{"activation": "tanh_gelu", "norm_place": "pre", "attn_scale": 0.177, "init_std_qkv": 0.0236, "lr": 0.00638, "beta1": 0.95, "lr_head": 0.00792, "warmup_steps": 200, "doc_mask": true, "train_tokens": 278300000}
Each number is 500 + 50 x the weight over its row's rms, rounded and kept within 0 to 999. Layers, rows and columns count from 0. Numbers have three digits each. The size before them is the row's rms in percent of the matrix's.

# q: layer 4 attention query, 384x192, rms 0.201, rows 235-255, columns 0-95
# k: layer 4 attention key, 384x192, rms 0.195, rows 235-255, columns 0-95
# v: layer 4 attention value, 384x192, rms 0.191, rows 224-234, columns 0-95
# o: layer 4 attention output (transposed), 384x192, rms 0.174, rows 224-234, columns 0-95
q235 088:483499491533451453531498530442430500588451516449448466451449418472442493487515468417444456432450442478522503531521470613539442478524517430581526406540539535513442563460422465547530527539547459544598565523546531451455521416602504517488537574485470557487393594534587578444451458512426513446
k235 084:459406522498470491527570534493524575513448505502475549475525467512450510483425418443465441494427461511505567381529586559425419541480523529561484549525466468580500446464564471523464493501449364562414569492487504580577532424553513428486511411585567552540406517462460490464518545518524435549
q236 100:319434481572509470472446476482471440544457506471613498501415511488441443511547499448514459518443518440492515466481541458624493581483467464546419485495574511494525600564448471471540507452418474532480531463484533552435494351443548472473502513553568499512365612531531471396498486504524484454
k236 098:455489463482578423551509577410536547512442423474501472517570495526557518502543482464521389510536497596581525549463424544386475467533554575529509565535498438426502514445471437433488499529470532551490397526577517447577513495555458564498430498508533487522451477541424525464548435480432484558
q237 093:409486561459596453512515458484425544448460577457452505500420569491483483434508523501482482473519532508508430477554503527477502563610545467505536568442529486514539520556544411473530584541460503505500481523439480506444400461482541564562430491590493458431473464560533549461462527460550458507
k237 094:439512458592462486506477568473490495458443489522538548421586491456404538391453439438553522503548432463536554466623492451399552481558489472493504483509539439531549475416460427510480561474412470429603526482483493448515460527456519467532501472487495461509527534563528524476418592501548419528
q238 097:477503435528524412488493570527445449510508475462467463492482397424483469594431395496460470568521489444457407417542584507493476547471467467393536630484490429551460512505523557530548575570517525508517533384538562558530530407503511374465538548517539501560533536457549497627509490470509566500
k238 094:607472507590599490430565508468439509416453538521525577621510472508544553465530502480550411549432399408528518532508523519499478497496560435485502490492533570513543556463492489410487461471497531437438490511567489506450497517509536487574518605484549496574514546464559474477521478540527465498
q239 082:565500534445537527529477443583502486472512491526452448475522528512490551465525482516450422545467412521323445457528433463551499499615501578522536582521530545429456400488508478436542575464517532543480516524580560552521587602541423557493491548511502514488453440515447479492539493419452481422
k239 083:547584487488448503439479493546476474472522526470435558520576529497571482472536483510523462388526538499511515613513477484500555534521588542464489465476454573513530534540467487523566524458536527538479506409462570480536437545475449486558482449487453524563525567554644529438486548585480491495
q240 103:474454374470507477533319468436475514557544598426593430579570536501523513500471494470520481513511419387430501516570539475541547475505485550483453470495543551466457577499541504479600464522405491459530521456588532535517507417526493437532442450444487536499472491468523567488504564481514504413
k240 095:517503422503434411482575487632557488557460508471450490518529387513466562505566470519465399489326532594535531497497572568506532624419531561533469468556475589448454592553526512442476544495543550544480563500523502548509539479438440487449487495508464482460554497509502468499607491416528508420
q241 104:445517556452476482524408546625429490507443487466593539560496514387469570457568443528547527524473446443586351482482523522426453436542528549577490547515498502427503435512545498565558534500469483463452594512443465485498532533459477490486569594492477483501472441479506530459443447404520478446
k241 097:437537410492553499459609517513570453428541446489444428575494505574351455480594549514481529530441430457518464431609597544425569531555515535469479468505533515531431497539449536497506468569572508507582571492442608529407429412475516506469520501457505420444461467522530416512417543569397445493
q242 088:490571581438546474527501461536470452560443502480450411599526518522533527564571488478530563539470430489464458545489483559397545508431486524560574457552574408500578480480522438536505480508499459521480429456512431489546446463528508485463455507446586533591529446529530545539530500542526519452
k242 086:534419539504476514474587488546539435543543587519459566519573488530520441488531506548500489441469584414477542540449480579448616581444513435457530625515449559607474468566456503499520505413528500548529521552516542543537519454474615493476489552498505582461485507492512510529487442507460474560
q243 087:478474548549580484534511488525513514501547479540543515435416532497486485645365507529512412537450566544525589492414515413539510540427492585519446371514511417571470430473519577523506531489530478591482457443620632557457490532497546557412527578535487569451531496440428524508513569570498470592
k243 090:685517468503547536401492479457470596514483481429474546553510561498521497645470455502503562464510437527516517383445414521536484444522560516484537440450595544475625613483481513421492486507407553496544494529444494492527511496597506535553458524393498605527488522536469542563538486522412590514
q244 082:564475484475594511476452472575576488483563523449404449568517438494499573535434518536564531412587501499498477473491449339536429431527553528532442469557584487537474591508432511484555456441477510475519466428542491496529498639392488474461514467483521492505472507518488468654527538504485514486
k244 080:465484507529478583567426484555505502555453507483561599524470647485541475613531531514535530593493504610495543538500486457479515522427511484493557416532435480571475579556489473520547461458461521559419463437500457497548427533514470685586507522381479467469605468574424500496482463502464404485
q245 091:473417444418532507586512579512534570528519413528449532390520482447463457510487535504471510396529510554500472456455607466556468506535488469520549453615579529507525515525429569486478381458487510463455491496561520486594507618453471505493524564523599442522511473366466482437531522466518500517
k245 094:513458463485596503525348369491570629500381529451591470528447605592465549459432555429464575510510512498531472452461398424481533469534588504485551499579476602533628533443559543503469467533532579529394531501455549460517512500461509594570494454459489602473469533513445557468440475492529464461
q246 089:520554495469459528564458459470518539500345449436543411534496504454471413457407453486558582523603497582538565539408505445621445405478495529521574467506537496515563541544610499529448531473505533472487440457451493490553504550463534572448498481427457524482472478552466501437425533556501485506
k246 087:483462556461585535556345468495466504558520401570492448477426547454504437575398506441433512564417397543535501502414476595501461494603472579534512544464526451505460550505497549465484533471442523551535579505467583450539500541528539499493421561530435424403533502439526496461512525506480449559
q247 090:399502544428599501507541482587482501546486334504564515571506442484471534438578518518534581432497524470445367591421540418435503458488424513514454540582456402526572497585519512539537480590439547462523563470505540461416463531609521484495408415466487478490522487544452612485501453429451488461
k247 089:443469540528508506518476588485515518545403509445493580489491528462358509544506511503423526487415419601441506528497485525514492525496544450541464485450434528481370560506518468503591563479519481462500483543520542462411437490453491552442549554580444444442491453493470498543514435457544465527
q248 092:505510527573558425491473511565533494490497466475466523511470516362502564406580516445455510563497647449605487469547510555469603518537540586570528495512511527539509486501522526510568455512436593514525523582514577533518513502543365453548559557580448500543467454496523502453450496473491428489
k248 084:437410450455497427554428594484518508414455528424518404444467462525429476471553437531567481455433579540435526446493476520559471474487486488532494497470525443500502571580497451446561435427512575546458501465472501519558458514499518492451587483454427507437450626548564438483549521512564490512
q249 088:509495554526471447490573546498547504554501496424562551435508439480437418491499487461543486591551428477452509501500545391529487628511535616513530432565603505468499486464545497523517489406496568470526493497491482534486539492382491491528489576477516507522489508555479531604554452556461571459
k249 089:565446412441414546528385466570476480496517522427494584486487570518531513536448528442444539497450495575563483497573479568442529572489529543455550368529539536539463520535450596494638426468510494568441416474512417441501516528552539519459456499514442481487506593496431500469524473493500441546
q250 096:504429644456587628486563485528483466517505423517456506374429437471568491470492523583481491424534504489479491541473461500577570547535513541502545456559584519507504487368546446487497425477517507457487475495433424522533560495475494445498511448481435561495506473494532400614501571588462493460
k250 087:495510595477406559512477518476502423422512477393520541490492564465438439472525564499450595467506554520483534604580462442496539586512548535458598459468578489488597506584537459461527476481512581505505484422466530484476560481453588489534590490476481532434472495479552456520516517565468511484
q251 097:511427500511508464521475442546544454494566396434494459433447489442626487454550555505493553541469493446539543451469395548540532477531501530447475472514535522497522558478468497513470511528431541451580432571543455589470611492460464522473609588601551505508487516429463588506585467526538590474
k251 096:521586435483419512539473401496575505479571517467434531464438527541431580466522431393428482425498409481458594506582554487564562532489544513485447470408568531505466497476548510494527517555492517551573420449533539603483495523528535482476491547477439497528555512431481516501434610498538401472
q252 096:606521455522528495424525454477552440533519448567467473506529469514516481455527539507426429460524497532497474411566520450457515512542589483473505473426515518484553522531478533422441508474575556499547505593610586537499491509495464399491568525534505518618461461503475539523560468602433473499
k252 090:504489550399498597485511483518432514451438508504539592465530606475559524535417481521440530430433477442548494454493502551504550540440521473441492481520535522463534510461513485498537506390521468542541519449511404588378492511509458499553464475515522481569523391537527517493491438447455479453
q253 090:472478529521493452491505506520503528588480487450451488487484425487456522523434460476452507535393540520556538425576591401429502566456414508479474476397485512404526509548423585394585445455442521547515465436594481461509404520526473627544589453614522516501567556511585402547489477444494545522
k253 093:457417490427441496455592537481456515542490574577612551469467479547489434540503516430534481513518553594499572466555442598514561506475389572559454495557526451420497542465413523507514401476499446477571465539504435561476559533487593483604574464422466485520477477453629510540553555449392570526
q254 094:451532567506438532579524484541519540506406531504533471526488549564536496506457519498629471530432531522590493453506503520586461469436394533354542534528475498495497415382471546546383510521537426531417518604450385609509457516555594543491459410606547516518474441498515520479484505454540572509
k254 095:468495517533436521403477441503452525637489561444448497519465493568523443414495560421576483451543474420470572447508477518458512432505474603448499524379511384565513598486525518473406442548527578475587432594482547429538499541537427497542452463501502504440497446533462476490505470421490540451
q255 088:524549481503438421501499464585548507577521502429451494491518546582541509503440471605550550479515530499504546528530452418487467505343446532566474442556415472467559525453534485553501584655471427546511517540518595435483475435525531444584531560492562504520520497509471484535531361482434569550
k255 090:476513525551414474417577538503417473549611526570568543497459446453425463456581560513555478535524527440509516487532593402514490560470516522485472540374478564579521513542511486463485544439493455525445511532454427611464464465490542537521403400553512553456465492466453532567487470522504522514
v224 096:438577614506513535498499592494554493516548506550523549457589502526480554557518533462523462567513492460484529596539478498472458531599526455553427546520465582512527510421426481404543483496470516463531568488524549527490489628459536558470470510619503557537468516541489492472498504557527449398
o224 105:506500420490518454454556443449481473502539491477461543607485532460504504493415497498480609467383462465511518366475534528453642520446452533449587576533514452516516440487524434509504481549523455455504468637482516534568503496505398499592464487470495465483473442347424477581508555451505450550
v225 087:492515558456514545473541525508485523496441483479512504540585583567542534509554542454615544507435483495437457638478506581515548512595518428534486419622467442500513469493523458542417570541431514449478542542429453465552474504549521512504492536540541426513499534516502431550434498568562339513
o225 094:463474451581451455518476446511577463475590392503450456490457483436488477531461515568496496441472519454517573483543530509480436535376532529470514521487466597554483494500366529495626457510571420533458500554496619595490453550433421497507584508481480518490406510382494502543545527483492615524
v226 088:491493464460452506400429416505413458465503523458393420511579531486429512468494486478471507598485542497523535566415576430511507461408445453480531504576539582432423517529466429586546557515536430453479531509465518505504452408555469460579439489536549480419428416439514497393483481449497449466
o226 095:421476486541499635515430485461529516534538500556562450414410525500485457468512489516511551405465493640529513445458512459520442475552482526404484463399474465553504508542510691506534451441451508575531548479485506504493542530483570552480456433451516512511489534593493502574491519475439517534
v227 095:517460599472465561384521456500465410510511426522547585467467460518518510414482464521472488543533552431549548474496564499491441468512536530493430440591475573485524433497536498480530448555519468455439518470473528494452574571460392539479504545493575470469566369444444575437551577552496555418
o227 093:516539432545542500558440503579485534466496564387448448521572413506549508546513500466550493547544503483615512479454548564468565408518497569515431519457565516445477536488504502447544492494493511446552456596532508573504473464546525511483507447536433501531495554453508500531440582474530371569
v228 083:511496488591602519490442456508555497475552445510539466560551490474526517544490549467550462502465462473525478592573419520453455508471599593475471504454583537572505467425411426483510490431487575468531427550556610567590389535427429479534568435558506470454489517542432532491503501489520585504
o228 084:522514427440429424480574540495519499392362657547524557521423470463556524454452534482524563489552522490488591465497509486387518519542334506501502479457430501454568564467543478516510575506592508545550498542440516499461558435483486520507434471513556549531502561574524507473541444452551505556
v229 097:389504497520563477556504400460584471501486425582597549551460499459520449527501598495548450499536498496473566528606487566490507455528462481521503540480523483524471496502407469476536468450453502510541487648546616386584484496486436521538576441488432514523580468535519589513502504492530575497
o229 096:523533495449488484504549542477409500515548586441496539533522481477453528545538479575379473480482520484446461485432509472532522605530453469445472533548468502553479530483546526508448465520558411518456502423469394568417502460519492514443447537559504571516568437508554446561392459460527489483
v230 084:453487449559414467452471354556520506428500515578532467519515547539525458497499521496481513607550511452441514467515452458500483475471471504504427482513521551525514534567442539487595452514377428429455551462582529468460478533531525436522445511459529595502570409462538523434495501510488627545
o230 082:505440542476558584494485580570416519605502557482481431470492462399448533477522461464478554416516417587572452571423544448617538499554498534513436486491476463476443462519625451501458497512455503446538453475529419521375483480462519559490516483572462415519530574569475494463426549492548399572
v231 079:581458484439545510473485386546576463556431546513442510524547484489491541433479376439499559562449561497427486493614509538422532523440538447454398514522586550519548485470489479562520542474540543484519598512518466542527543521610410553450430551511560465579450476435489480528581439540456513495
o231 089:342545502606501546499476468472420560443604535421531476495429525419449511542432573504599613434535473561532512448443501438448445512551551488528543465496458445547467450503526553484523517626468538551490432494470501485505448536496561421468468433518426619465506550472500533582450449492508485510
v232 089:548461473482472574461527440496467489479512636501450525534434513540363398403523461473522519530471493615513483607579525489536599523482504514556637505585463431415544538531562443454402476471557517466483526501479479543560518407537447523492403459552510549614517508554517493419507529515577481514
o232 096:490490385486479498557500554421463495441504431458573411552451544421562507460577556545540522407482503492433539495378486413527448479525456526435393478516501493499563434477503567507582539466483558545444525418535440425590519532500430462482507452507475573453502539531502495600547459477417528428
v233 080:473643500536523494464478497557550534421477490553499511591529516403443495552529477513470549484472565508475508453577539560499499501450507485547477576437499534450549537444479527587460476335421473492573433508456525524529438500511483538652563466503498489522507449452500440556499491520495501416
o233 080:489459466492513572445510426525536521580523478429469468509411486542540512408526560517641447510536495456503522539438469473433465505634525479440455395466581487498498448493491467435492546587502585566521448407519503496540574424507412421460465458553551498504399465514474519495522495496566490575
v234 098:494437604459521523435570487482497418545566406566624628504474507496566470454500450466526520471582472451572542568454477492503497474552553529509442445547475518476499443475462515582408488551537445436462514356496488528507472496485508551427514498444588518517512482506469515429495580559458534499
o234 100:505550482560510468539480522564554514461459541393400459532612495516550537519520545494526529498529415537490534390533554581519572486406473494503471566459479580478478553509465564442511513430419499421476522644607443559515435451537524504580514502613520484486571554466493461564521552462583453499